Weights of a small transformer language model.
Size: 11 layers, 2 heads of 64 (1 for keys and values), MLP 320 SwiGLU, 2.42M parameters.
Architecture: RMSNorm before each block, rotary positions, tied embeddings.
Training: a variant of Adam for these matrices, 191M tokens.
Each number is 128 + 32 x the weight over the matrix's rms, rounded and kept within 0 to 255. Layers, rows and columns count from 0.

# layer 4 MLP down (transposed), 320x128, rms 0.138, rows 266-300, columns 0-63
[[118 126 125  37 159 131 108 102  91 148 118 179 214 150  57 184 140 152 120 131 204 156 114 118 127 167 117 161  92  77 102 157 186 165  97 155 123 103 179 109 114 128 128 127 165 127 135 169 109 110 127 200 193 197 172 174  73 137 107 122 133 134 106 138]
 [162  90 118 138  90 104 112 133 154 148 154 139 140 157 146  73 144 137 125 139 160  69 187 119 149  74 153 143  72 155 144 129 109 122 175 117 132 130 145 111 117 142 206 121 143 137 183 106 151 134 132 150  93 149 106  91 126 137  80 168  83 133  79 162]
 [117  83 148 116 154 121 133 138 115 106 122 161  94 100 116 168  85 205 135 133 129 170 110 166 158 144 113 126  94 148 127 155 141 157 172 141 163 140  98 115 115 166 159 142 174  73 114 143 161 141  81 144 101 152 147 132  98 152 118 247 168  90  42 150]
 [121 133 144 246 138 166 176  54 118 127  77 106 101 155 151 152 146 114 173 133 133 134 147 107 182 174 148 181 159 103 114 112  75 134 134  73 115 122 174  94 124  98 130  63 121 105 141 120 115 195 200  83 126 145 135  60 152 159 202 133 136 134 179 170]
 [199 125 188 167 104 152 159 128 121  87 125 118 195  92 106 184 182 136 139 110 152 111 135 111  89 191 133 154 170  68 126 167 111 107 103 185 149  66 114 154 191 158 128 118 149 120 110 132 127 156  79 126 124  70 106  86  85  83 157  60 151 135 200 156]
 [135 112 157 106  95  90 187 152 146 132 156  47 157  94 102  93 158 125  91 140 135 152 139 157 134 111 147  96 147  50 171  95 125 119 164 164 155 121  91 139 133 113 112 109 116 105 128 135  92 125 170 106 104 126 154 105 187 123 123  94 119 149 156 114]
 [137 105 130 141 123  81 127 145 142 132 143 101  76 120  97 122 153 101 106 142 160 161  78 142 110  86  93 130 124 148  90 119 176 129 200 143 120 175 107 136 132 144 122 106 172 162  76 144 110 151 101 135 103 108 108 123 191 157 135 167  13 160 111 119]
 [137 177 143 176 137 151 126  86  75 116  82 164  79 174 112 118  66 160 153 105  87 121 100 155 155  95 117  80  39 152 144  63  89 106 175 126 163 119 108 155 119 137 107 118 174 135 166 125 123  23 163 106 148 156  71 149 169 147 142 141 114  77  66 131]
 [130 162 144 101 143 123 120 142  59 129 139 156 189 125  99 131 124 170 131 138 158 135 143 109  91 124  42  95 108 139 171 157 137 116 148 127 104 112 136 108 107 183 122  97  98 143 139 119  81 130  95 114 150 112 147 108 144 125 127 112 129  95  86 133]
 [165  97 122 158 125  91  78 163 163 119 116 190  91 141  81  20 187  96 115 109 147 120 120 131 121 118  98 123 110 148  87 148 145 166  76 164 116 163  47 165  97 112 164 147 141  99  94 166  95 102 130 130 122 142 118  97 150 118 124 176 100 173 118 140]
 [104 156 124 118  93 127  84 111 123 181  66 143  93 126 153  91 113 157 187 165 111  96 104  47 162 142  71 150 122 124  73 123 153  76 240  71 128 114 126  60 207 155 137  98 125 157 145 104 100 140 118  98 152  85  62 159  72 157 154 166 132 120 123 106]
 [143  57 107 193 105 110 148 130 133 117 124 109 126 148 137 106 165 116 163  41 123 156 118  94  96 113 154  86 134  84 163  59 158 176  51 156 163 111 159 140 112 122 154 106 123  62 132 100 170 129 122 142 157 145 141 113 175 138  89 101  89  99 118 193]
 [168 164 160 133 159 104 161 171 135 171 177 112 120 140  94  98  91 206 118 167 116 157 106 155 157 102 170  96 170  82 152 152 136 110  75 155  96 102 106 157  75 137  70 153 164 168 158 144 142 132 139 149 161 130 135 172 112 124  88 145 184 140 162 121]
 [169  76 113  77 126 124 110 194 167 107 113 117 155 133 163  85 117  73 157 162 126 143 145 113  72  79 132 116 126 153 127  94 147 151  44 112 120 177  69 146 131  84 202 106 190 209 118 163  99 159 133  72 132 146 137 112 108 126 115 109 121 159 104 141]
 [147  92 168 117 126 102 160 104 105 189 110 121 130  88 111 163  95 152  78 153 157 112  98 148  73 157  96 134 135 133 157  84 127 156  56 103 120 169 174  83  88 172  51 155 114  81  78 146 136  99 149 119 145 132 136 146 165 151 128  19 104 136 156 119]
 [ 88  85 149 139  90 153 112 121 124 125 209 137 170 172 138 171 140 144 117 114 125 126 127 153  87 156 174 182  91 147 184 175 126 141 190 118 124 128 129 116 108 126 104 163 109 127 139 138 173  98 173 127 201 153  75 139 155 116 132 206 149 108 169 120]
 [154 135 139 140 117 108 115  92 156 116 150 119 139 125 158  93 127 180 130 178 118 162 151 132 150 151 114 139  99 147 113 123 102 151 127 148  96 105 181 114 124  88 192 122  90 132 140 143 138 120 112 173 115 212 116 100  67 131  86 197 116 141 150 144]
 [115 122 159 111 143 119  90 134 147  80 157 130 123 158 140 117 162 186 129  87 193 111  92 140 110 147  90 143 164 149 168  79 181 172  76 137 157 114 138 128 161 187 124 135  87  90 118 146 138  47 163 142 139  90  87 125 140 154 127  92 110 127 134 111]
 [139 107  58  95  83 130 149 137  89  70 129 127 146 100  69 177  87 154 134 117 124 105 185 133 119  86 114  79 121 164 168  94  86 152 129  99 161  85 125 136 104 103  82  92 102 116 185 165 188  99 182 111  92  94 153 142 115  91  88 129 101  89 146 138]
 [ 90 161 148 128 123 112 142 112  94  92 142 143  90 192 137 158  94 132 149 183 113 137 112 149 107 144 142  67  84 146 195 128  88 101 155 134 119 143 141 151  94 201 105 197 136 173 161 120 219 116 163  67 135  55  91 163 128  95 178  49  70 109  99 133]
 [128 192 148 137 108  92 131  94 122 148 106 133 125 139 149 105 134  99 111  95 138 155  83 160  92 134 139  86 112 140 113  61 148 190  83 193  90  82  88 166  95 151 140 152 129 154 146  85 138 196 144  99 144 111 131 123 152 115 117 102  82 111  96  53]
 [192 100 126 144 138 102 120 120 132  64 113 116 140 164 101 102 145 101 121 135  95 150 106 134 115 137 149 141 113 116 141 112 152 133 106 102  76 138 108 124 121 141 147 111 126 129 178 119 124 111 165 161 145 113 114 141 115 145 158 116 139 194  84  88]
 [175 126 144 165 133  86 132 117 151 212 121 108 124 128 172 111  99 108 132 115  95 129 119 130 119  91 136 159 117 127  98 113 142 101 215 140 140 162 139 162 120  85 134 121 152  50 132 139 164 168 158 136 151  44 103  75 136 141 140  12 115 151 150 117]
 [136  98  75 133 113 145  85 170 129 138 141 146 159  99 112 170 114 132 117 146  78 126  88  71 139 115 133 104 116 123 106 195 131 163 145 101 215 107 146  70  67 158 133 123 158 112 142  77 177 118 143 149  77 153 118 128 167 123 153 161 129 118 134 143]
 [161 108 104 148 112 123 106  97 130 123 105 140 121 146 102 166 110 150 128 110 163 142 144 136 117 147 182  99 121  87 110 140  68 148  68 124 114  99  95 120 128 187 119 153 145 126 134 167 177 165  80 177 126 171  83 125 124 114 104 132 179 163 148 106]
 [139 142  97 148 119  61 114 169 126 131 126  63 110  94 118 165 149 138 126 131 173 110 177 114 133 183  77 211  63 126 138 137 123 142 116 140 173 148 136 114  64 162 162 148 109 119 123  87  63 129 112  88  87 137 136 153 164 118 157 121 111 138 158  86]
 [131 117 138 119  64 113 176 166 144 140  92 129 127 112 120 121 106 120  52  93 164 145 178 167 140 127  93  89 175 117  88 112 172 132  57 113 126 143 118 173 188 131 126  66 183 158 126 140 140 186 137  96 114 132 205  81 122 170  98 207 146 184  72 193]
 [ 82  88  89  66 140 134 195 164 112 103 155 153 132  61 146 119 141 140 202 200 139 240 141 138 125 114  86 153 156 196 116 163 103 118 102 150 145 100  82 107 136 129 119 108 142 109 123 122  79  96  93 100  61 194 146 180 173 166  91 187 136 113 155 151]
 [146 138 148 159 112 133 189  99 118 130 167 150 142  99 129 103 190 171  85 180 138 160  76 133 144 152 107 175 193 109  95 178 103 239 104 137 147 141 162  74 120 127 102  99  91  71 105 115 117 101 111  76  65 117 146 162 148 187  86 186 157 154 176 160]
 [150 146 127 107  72 202 153 106 153 109  78  96 102 145 143 131  76  85 140  81 104 116 143  63 130 145 109 146 173 111 160 105 159 127 181 161  67  84 127 116 112 101 158 142 109 159 156 140 115 166  84  52 141 169 150 111 144 129 129  99 113 107 145 144]
 [158 152 126 121 138 160 159  95 139  89 137 133 163  85  95 152 112 216 191 174 145 149 170 120 133 148 159 109 187 167 121 170  93 142 182 126 126 148  87 121 138 117 163 123 101 152 117 109 121 116 134  43 110  92 114 151  62 107 162 168 103 178 114 128]
 [147 121 146  93 134  71  92 150 119 138 137 127 104 188  78 143 149 118  73 140 192 127 138 163 116 156 139 109  85 182 136 113 107 135  55 162 157 128 113  98 125 104 121 162 133 189 126 178 158 155 120 108  93 101 161  65 154 108 134  28  95 144 130 123]
 [ 85 154 139 145  70 143  66 101 172 160 238 221  83 100 111 121 114 165  86 148 119 126 112 133 151 107 150 132 163 122 134 141 157  94 111 155  95 156 122 105 175 133 138 136 130  88 134 123  92 160 138 166 143  85 142 114 111 137 109 165 204 172 129 165]
 [147 117 162 116 154 203 145 164 129 140 125 144 129 147 112 185 136  56  99 129  90  38 163 108 140 118  89 136  41 156 208 178 107  91 153 137 160 117 163 129 179 159 103 155 182 191  92 128  90  67 126 153 123 126 151 121 138 176  91 127 154 175 175 159]
 [135 104 134 114 134 113 165  66  90 156  84  61 160 136 123 136 107 120 124 152 138  67 112 128  82 136 135 135 117 132 125 141  71  88 168  86 164 141 166  83 138 106  83 156 119 125 144 113 150 143  98 125 163 123 125 138  98 111  96 185 135 109 138 138]]
# layer 4 MLP gate, 320x128, rms 0.142, rows 267-301, columns 0-63
[[118 102 113 135  90 100 115 142 161 132 151 115 129 127 137 101 173  92 118 141 115  87 146  92 159 143 163 132 132  95 144  69  89 122 116  97  94 137 203 152  59  57 154 158 140 117 185  96  74 103 145 138 106 119 144  94  58 157 118 132 118 150 136 127]
 [133 178 119 101 127 110 147 121 118  84 162  90 141 140 126 159 105 117 151 123 116 155 104 111  61  76  81 126 142  97 179  95 104  94 175 146 103 133 105 109 117 115  84 142 109 124  96 137 199 135 129 148  90  88 156  89 146 110 207 131 149 134 156  99]
 [130  96 125 212 121 135 200 129 122 143  70  83 103 139  97 145 166 108 129  93 151 120 142 122 133 160 168 172 114 114 132  95  59 114 131 173 139 114 149 130 138 131  90 114 109  80 133 164 173 146 143 153 184 173 113 126  89 173 189 180 153 131 109 122]
 [103 156  76 137  73 101 138 104  91 126 167 114  96 135 122 152 120 158  89  72 138 147 129 123 201 142 138 138  83 172  94 122 114 209 137 121 158 201 155 165 113 152 101  99 142 136 122 105 111  79  83 167 144 167 201 198  91 175 146 178 127 150 132 126]
 [100 119 133 138 116 129 123 166 143 117  94 183 121  78 112 138 110 131 150  84 102  86 151 159 173 168 126 141 136 158 115 100 172 143 156  93 143 131 117 113 127  22 103  91 162 122 101 148 107  97  99 102 102 160 109 111 178 130  96 140 124 103 163  55]
 [116  55 129 172 116 132 121 161 189 103 139 111 142 146 135  88  95 131  83 125 104 153  75  83 137 114 165 112 169 111 177 100 108 164 117 165 163 208 129 161 101 122 154 173 109 132 139 104 114 140 145 174 132 163 177 119 128 117 137 166  59 197 133 143]
 [180   0 144 141  74 151 128 120 177 184  38 122 115 135 129 155 124 160  86 149 151 115 185 125 130  82 125 151 110 142  85 196  14 162 117 112 145 145 161 163 112 100  35 103 181 126 189  88 111  55 110 205 123 129 120 122  99  89 126 152 109 139 155 102]
 [143 178  93 129 121 152  76 122 101 105 168 138 225  90 124 126 144 146 104 121 131 150 122 123 114 134 111 111 154 100 167 139 134 144 103 131 102 113 126  83 130 121 187 135  60 152 155 126 124 162 126 128 191 130 167 114 143 135  96  87 133 120 156 121]
 [165 171 113 131 134 149 176 129  84 118 120  64 194 145 128 152  99 182  95 126  92 151 173  87 126 108 125 173 127 156 153 143 121 130 147 107 191 107 130 157 238  93 130 156  68 163 138 114 149 106  87 123 150 134 100 192 140 142 100 125 106  91 149 156]
 [116 118 146 169 140 161 197 110  96 113 110 121 168 114 103 135 157 124 100 136 144 184 158 155 128  82  97 170 188 139 121 145  98 151 106 217 115 108 159 131 124  52 111 137  90 162 134 145 124 155 112 173 136 122 144  86 217 100 177 173 119  86 140 166]
 [129 129 112 149 160 159 149 131 124 133 149 169 123  91 123 109 176 146  90 136 132 137 182  80 170 165  52 116  68 106  67 177 113  68 136 131 142 119 122  54 155 139 124 176 198  92 142 151 121 110 148 132 147 126 109 172  68 205 190 145 150 125 165 131]
 [147 134 183  89 176 125 203 170 142 143 192 134 173 133 152  75 157 166 113  73 120 107 126 117 113 144 143  99 187 119 123 129 120 122 126 102 127 197 143 132 160 136 110 131  93 101 164 112 122  96 162  91 124 172 108 116 120 114 104 119 175 115  93  91]
 [ 54  84 135 116 120 133 151 135 186 177 111 129 107 117 101 105  34  70 105 146 104  98 204 150  64 141 132 169  61 138 106 103  93 128 109  78 158  98 100 112 131 145 115 131  97 101 172 179 110 128 111 120 137  86  74 192 119  57 141 155 148 116 131 145]
 [141 154  81 126 134 139  99 124 105 120 144  77 106  87 163 201 114  86 126  82  83 195 172 120 185 166 164 169 154 110 166 237 126  83 136 118 143 157 118 155 123 119 118 154 139 139 130  70 151  98 143 145 127 109  86 181  61 142 178 151 158 151 133 136]
 [156 103 110  65 158 170 140 180 186 133 125  94 159 174 106 154 161 151  93  70 122 183 106 118 115 123 131 104 148 118 182 117 130 178 150 128 161 154 138 112 119 131 137 163 140 154 117 189  41 121 119 147 128 148 100 195 182  79 135 164 113 117 124 143]
 [159  72 126 102  94 170 127 171 129  81 115 132 149 127 148  61 148 166  94  92 125 119 104 122 138 134 126 137 140 103 125 169 161 132 144  96  77 162 181 143 154 146 144  98  83 186 116 161  92  83  95 154 172 126 154  66  73 104  77 125  75 106 150 128]
 [118 113 147 178 163 175 121 145 176 180 171  81 193  73 127 128 100 154 136 157 137  54  84 110 105 106 120 136 197 102  90 120 129 103 148 159 104 125 140 119 113 141 138 192 114 175 116 178  96 160 111 121 134 133 166 140 138 178 142 155  58  88 147 134]
 [161 102  50  49 141 114 159 134 112  92  99 170  68 157  85 104  90 118 144 138  76 128 181 119 141  94 136 113 150 117 117 138 112 163 138 147 156  98 106 103 115 150  91 110  90  95 166 154 134 102 214 108  86  93 167 120 119  93 153 116 125  79 148 116]
 [ 65 142  64 123  52 141 177 110  82 156  94 144 155 119 168 170 120 171 195 115 100  92 124 105 122 141 110 128  95 120  78 192 165 171 138  71 157 102 100 157  96 121 115  83 136 102  86 124 112  90 126  86 137 137  90 120 152 189 200 163  96 126  92 165]
 [134 151 126 157  95  96 150 129 127 176 140 135 179 166 122  93 126 157 142 120 180 123 103 117  83 100 130  99 138  82  72 207 102 138  88 154  93  99 115 139  89  58 120 218 156 140 128 112 120 132 106 156 166 184 120 147 143 134 121 157 113 120 138 112]
 [193 113  88  92 132 116  88 156 195 138  68 118  96 157 127 169 142 151 113 163  57 146 124 171 164 150 116 103 107  98 119 153 158  83 132 140 125  92 124 152 112 139 166 151 122  73 152 103 104 129 107 130 192 143 101 108 126  90 166  83 128 142 116 144]
 [181  79 168 147 153 136  86 191 141 157 131 150 145  46 192 144 110 140 158 174 130 114 147  98 113 191 122 201  81 133 130 203  87 117 169 146  69 118 153 122 140  88 108 153 105 107 151 140  70 130 103  97 161  68  94 164 130 141 107 124 115 104 132 138]
 [ 75 136  41 155 138 121 162 122 145 114 110  98 145 111 109 103 121  90 157  93 112 128 126  96 138 139 143 146 127 203  84 140 161 143 109 118 145 187 143 131 205 131 113 145 114 142  84 160 149  88  71 110 120 144 126  76 127 140 102 133 150 126 126 121]
 [ 62  47  95 160 132 119 222 155 153 115 130 141 112 103 125 141 145 131 196 114 150 152 138 154 100 111  83 134 164 210  93 121  67 142 140 145 130 164 130  82 124 105 138 158 124 122 151 106  54 170 170 114 118 121 163 112  57 129  56 169 131  71 104  93]
 [ 94 141 107 155 132 191  80 115  71 148 148 128 122 126 164 105 179 157 123  86 176 143  81 145 145 116 139 125 152 134 162 126 119 147 176 122 104  81 122 131 140 117 113 104 182 128 121 116  91 151 110 145 192 149 158 169 164 133 147 128 147 159 126  85]
 [123 110 117  78 167 104 125 119 123 142 162  97  97 102 103 135 100 127 127 168 148  70 149 111 130 164 143 133 145 117 188  56 110 131 225  97 108 146  60  96 122 180 110  84 187  76  89 149  96 102 178 174 134 182 121 168 137 139 118 123 123 107 133  40]
 [159  96  83  58 172 114 182 139  29 125 117 107 143 103 122 107 156 126 119 121  83 169 124 131 128 102  35 172  90 188 118 121 148 175 149  74 155 154 162 203 159 117 111 114 136 126 109 182 184  98 133 115  70 146 184  99 112 185 122 159  72 179  86 126]
 [114 129 112 161 125  56 137 128 134  94  92 109 111 100 165 152 152 149 111 104 128 100 161 140 118 126 120 145 158 107 195  86 164 107 162  85 101 127 174 184 143 130 123  93 129  97 163  77 173 110 153 252 143 173 132 143 113 135 179 130 150  87 183 111]
 [122  75 189  97  83 152 172  96 110 148 175 138 157 100 151 118 141  99 109  45 104  55 115 103 213 152 149 130 102  84 142 131 134 152 200  47  88 128 116 180 224  81 152  96 133 138 142 124  99  76 113 145  80 137 111 164 139 102 173 154 141 163  64  75]
 [150 152  84 166 166 173 174 180  65 114 204 132 125 103 151  96 181 143 195 124 200 108 105 116  98 137 173 144 131 153  79 133  81  89 110 150 104 119 114  88 122 159 131 145 133 108 138 114  91  99  69 185 114 168 150 143 146 146 160 221 131  98 141  96]
 [107  93 164 113  99 158 112  87 127 132 152  83 173 112 116 112 157 132 119  89  75 160 134 115 130 213 172  83 155 135  86 119  87 106 163 107 157 126 100 119 121 196  98 216 126 187 171 134 130  93 130 104 111 115 126 106 130  67 157 110 131 146 136 112]
 [160 145 144 161 142 111 144 157  65 111 149 119  82 153 158 136  98 120 125 124 116 168 131  90 133 111  93 135  87 159 174 162 145 136 115 136 197 117 109  97 125 129 102 140 102 177 153 144 111 164 121 103 141 149 123 155 178 169 119 143  89  90 144 113]
 [ 92  89 129 117 121 145 183 141 125 158 172  72 132 130 102  83 154 178 106  87  84 109 170 119 119 152 116 186  70 116 119 178 140 143 149 125 138 155 190 173 202  82 122 120 134 172 178 132 107  53 113 212 155 100 171 170  78 153 125 158 146 111 127 144]
 [126 135 106 117 174 159  78 101 124 102 144 120 104 161 132 122 121 151 188 156  97 164 176 165 170 138 102 144 125 190  99 161 136 140  90  56 115 122  88 161 112 138 133 106 154 165  91 128 118  99 143 101  87 177 143  98  95 161 108 103 124 129  94 119]
 [148 137 143 141 125 139  98 167 183 141 107 153 121 116 132 142  73 145 141  95 170 133 103 168 124 132  56 123 110 102  89 211 111 111 138  92  88 164  99 117  95 107 115  99 107 106 162 155  76 162  81 128 139 157 134 138 135 181 120 176 107  56 147 133]]
# layer 4 MLP up, 320x128, rms 0.143, rows 267-301, columns 0-63
[[119 131 139 121 144 136 156 155 127 179 156 133 112 106  81 170 126 133 126 107  40 136  75 144 199 140 138 145 126 117  99 109 136 117 129  92 131 148 160 124 185 106 152 174 158 182 140 142 132 140 115 134 157 163 146 130 122 134 159 129 143 146 177 106]
 [132  67  69  96 156 118 116 105 141  94 131 155 117 156 146 189 155 104 151 167 128 129 160 153 146 116 120 145  52 120 155  99 140 123  96 157 147  95 196  72 134 125 151 118 192 123  76 100 144 126 158  92  81 119 115 160 117 184 116 140 176 152  58 175]
 [ 57  79 151 140  95 144 137 141 128 113  76  99 108 136 204 164 154 176 192 185 142 114 153 171 112 102  91 100 118 151 135  93 119 145 121 168 160 108 110 128  98 144 162  94 162 169 166 184 119 212 161 104 110 125 145  94 177  82 122 175 122 114  91 189]
 [129 182 103 135  74  91 117  99  88 141  90 114 194 129 113 145 141 120 113 114 115 152 122 163  70 150  86 161 160 148 147  89 152 197 178 209 126  96  87 104 141 149 112 163 138 135 126 169 103 118 103 105 157  71 116  97  91 163 110 117 121 204  99 141]
 [104 109  75  74 130 120 158 173  76  99 112 118 105 101 114 167 151  87  96 181 162  99  52 172 148  91 160 167 148 168  92 122 140 161 123 130 150  89 116 103 182 167 138 152 103 179 192 167 151 144 133 132 164 106 106 134 185  53 150 150 105  97 141 164]
 [106 136 169  96 147 131 162  70 182 142 112 103 132 135 134 115  85 127 141  94 134 116 129 200 131 135 150 136 169  94 138 189 176 138 120  78 112 129 103 131 160 134 121 139 139 151 146 129 115 102 119 118 132  99 136 124  93 117 106 154 126 143 122 158]
 [133 193 120 122 188 188 104 151 107 136 113 176 158 103  49 161  78 117 181 158 129 178 103  97 183 189 100 150  52 117 128 159 167 129 121 109 135 188 137 200 154  51 151 136  98 160 144  88 161 137 107 150 140 128  82 126 120 123 113 157  85  46 122 147]
 [147 103 140 127 114 130 152 112 195 130 118 141  83 104 182 107 123 137 143 123 119 121  87 133 124 117 200  99 150 116 105 115  98 138 132 140 137 142 146 121 184  82 115 155 142 136  98 114 121  92 170 147 118 122 115 183  90 171 147 170 178 125  77 146]
 [144 137 151 161 169 193 127  97 105 164 173 162 114 167 134 173 146  71  81 174 131  96 126 122 118 198 106 198 142 209  90 128 118 109 151 107 106 192 156 147 132 129  87  77 102 116 137 163 153 136 192 105 129 111 120 152 101  66 161 165 174  78 102 113]
 [136 169 169 181  99 129 148  73 164  68  84 163 129  84 128 219 115 112 144 185 156 128 105  83 111  72 129 120 157 142  85 104  85 109  92  96 114 156 164 101  57  98  90 106 113 147 112 114 129 114 133 122  81 124 113 108 154  67 191 138 160 116  92 123]
 [149  76  78 161 140  58 169 152 158  85 150 122 110 190 101 114 111 121 145 117  92 105 135 146  86 110 142 141 135 144 160 152  89 172  83 156 104 119 126 127  79 163 107 108 172 158 125 133 112 144 124 130 125 113 105  78  95  87 162 153 128  75 105  67]
 [109  88 132 116 157 127 120 172  94 117 160 127 106 105  79 150 167 114 155  74  97  93 174  71 112 161  86 134  72 112 130 110  95 127 162  77 165 125 124 171 116 113 118 113 137 118 169 130 151  78 130 109 120  94 136 173 121 125 172  80  95 153 123 142]
 [199 145 132 124 119 160 140 130  87 178 200 141 132  95 110 104  91 124  67 112 131 101 191 135 135  97 147 139 123  85 133 145 118 143 130 114 157 121 125 205 163 119 180 158 122 169 170 117  84  95 117 167 157 103 139 186  94 123 139 117 120 124 172 127]
 [138 142 122 122 154 148 137 132 154  98 122 140 110 176 145 138 208  92  95 131 151 121 119 146 162 125  95 112 159 145 178 105 145 130 101 126 168 130 135 147 102  77 145 162  75 135 114 154 151 136 157 198  87 117 179  84 110 178 119 147 105 122 113  88]
 [158  95 140 200 170 132 121 152 123  65 205 164 135 126 118 109 110 158 130  95 145 130  86 154 142 134 126 164 116 147 121 113 139 118 123 116 106 135 166 216 133  59  90 195 109 114 144  44 151 168 144 130 125  92 108 173 132 168  98 128 133 109 139 122]
 [182 137 110 105 133 110 104 115  91 140  98  98 157 120  69 134 100 146 153 119 137 134 172  86 142 112 130 125  68  88  84 111 130  88 157 135 135 174 135 117 100 117 119 175 124 163 139 156 109 122 158 100 127 146  76 130 114  99 133 134  97 157 154 125]
 [ 91 170 127 126 172  94 143 131 100 123  87 126 126 128 181  75 136 127 173 162  93 145 145 138 136 130 100  66 129 106 139 107 125 187 105  94 135 141 123 100  50 108 157 139 147 124 139 158 138 105 137 119  85 203 166  89 136 119 134 161  78 124 133 187]
 [ 67  96  86 192 158 140 153 191 118 139 132 100 132 193 161 147 141 117 101 115 132 175 167 123  66 154 122 132 154 128 163 129  70 148 139 146 147 171 118 144 109 123 127 144 111 112 117 117  58 129 159 161 129 108 117 154  73 135 189 175  87 141 155  77]
 [102 136 106 177 155  98 136  99 123 176 147 124 106 164 117  92  40 158 131 129  96 150  97  84 180 145 104 156  55 130 166  79 123  74 151 143 140 175 108 107  82 163 180 140 135 171  88  95 194 139 147  80  61 146 138 152 191 141 106 122  88 144 106 159]
 [ 89 129  62  79 133  97 136 109 130 192 112 101 154 140  95 104  98 174  91 136  89 126 121 177 160 103 148 160 144 147 138  96 149 173 135 100 124  84 143 130 159  81  86 167 152 151 161 101 166  91 108 101 121 240 203 181  60 151 132 149 123 156 190  99]
 [150 109 133 156 134  96 137 132 127 160 175 114 107 125 133 118 182 155 145 150 137 149 146 103 113  76 148 100 144 145 112 145  84 144 110 119 180 162 163 118 160 180 147 165 168 119 106 163 160 130  66  94 134 108 168 132  75 117 129 132 109  70 161 141]
 [151 160 173 134 106 123 128 172 106  86 100 105 164 151 146 141 169 137 134 160 102 129  88 126 155 191  99 138 162 134 149 174 122  30 159  93 105 118 152 155 191 157 111 181 100 130  57 114  75 147 118 138 105 109 130 145  97 151 103 155  84 176 149  65]
 [124 118 124 115 136 139 138 127 131 127 120 118 112  88  98  62 148 116 158 135 121 206 132 161  99 117 203 132 136 141  79  89  55  84 143 131 138  98  95 164 124 111 105 143 108 127 178 166 125 153 133 121 116 144 162 116  99 116 128 137 106 101  76 131]
 [183 123  84 124 117 125 144 132  89 154 106 156  76 129  94 147 126 110 129 111 140   6 178 131 147  99  66 144 101 181 104 123 157 142 131 121 170 105  64 115 112 106 122 148 140  31 106 141 124 106 121 122 145  91  92  73  77 106 161 136  85  61  98 136]
 [141 155 126 184  84  89 174 145  96 149 128 107 106 111  55 178 120  87 110 132 183 114 175  92  73 135 118 176 127  95 152 112 156 159 123 115 185 152 154 145  81 157 128 129  61 133 153 123 154 100  94 145 124 113 221 132 150 127 138 110 154 160 144 107]
 [141 125 198 117 184  66 177  87 130 184 119  93 103 144 121  96 163 163 133 167 135  53 147 202 122 114 174 114 143 101  48 133 117 114 113  69 122 114 144 118 149 170  96  96 146 134 143 131 117 126 102  78 172 130 176  89 129 148 147 158 144  56 146 165]
 [111 109 167 120  64  98  81 135 153  89  93 182 133 173  84 152 149 133  90  51  75  86 107 148 118 112  95 139 102 105 116 129 154 110 144  88 200 161 119 136 173  88 172 161 144  91 158 169 160 104 183 140  91 143  90  56 151 117 159 136 162 165 124  61]
 [103  93 167 117 150 154 129 145 142 125  64 175 124  74  87  59 106  69  94 139 111 102 101 132  55 121 100 174 117 133 112  85 142 142  85 156 151 101 128  73 132 145 166 145 114 128 106 138 126 154 154 160 130 121 124 103  69 134 166 188 111 175 135 161]
 [209 118 138  82 158 102 167 195 178  76 149 137 139 115 163 122 116 179 144 108 142 106  98 127 112 134 142 134 186  97 164  88 158 129 153 146  83  98 108 128 125 144 130 167 132 137 153 107  71 163  43  94 104 135 103  58 157 149 122 124 135 146 104 144]
 [152 148  77  87 138 167 159 150 137 113 127 125 130 165 107 132 176 172 158 156 201 125 144 123 116 139 190 136 160 147 118 164 135  69 121 101  66 110 108 135 128 179 117 163 141 206 109 112  45  82 122 131 163 126 115 143 172 128 120 129 111 137 157  83]
 [116 135 141  99 173 111 118 113 151  90 117 117 192 147 129 126 142 226 164 119 124 133 102  68 125 139  76 155 122 147 152 150 136 191 166  69  85 135 121 172 139 130 101 128 108 122  99  63 115  63 107 138  62 110 131  92 123 150 132 152 111 130 145 144]
 [119 163 138 177 106 143 108 107 132 145 166 155  87 186 157 162  82  84 141 162  82 154 118 128 121  80 122 106 105 132 138 138 153 106  80 118 152  81 128 166 119 100 143 114 103 152 129 145 106 160 149 150 157 100 229  97 135 122  98 136 115 182 138 162]
 [112 148 138 138 140 193 131 167 139 147 191 160 116 105 121 153 110 103 191 107  46 137 136 107 139 173 169 107 140 128 193 133 128  71 174  75 216 128 112 162  62 144 120 160 125  82 190 160 107 117  91 152 171 159 196 120 154 161 142 179 109 131 118 116]
 [122 166 124 123 109 151 113 162 162 107 132 164 109 102 128 142 142 100 135 110 113 121 126 128 152 105 127  94 202 112 124 166 203 121  97 147  78 105 132  99 137 142 132 136  78  77 111 133  88 127 147 150 106 115 153 106 145 144 125  81 138 112  77  87]
 [164 173 139 173  95 140  99 110 116  74 104 168 112 116 162 158 132 123 179  87 148  99  80 172 116 128 117 122 141  63 134 170 126  99 147 138  33 124 138 147 122 155 110  81 135  73 120 132 100 181 160 143 119 133 140 156 154  90 144 126 167  99 132 117]]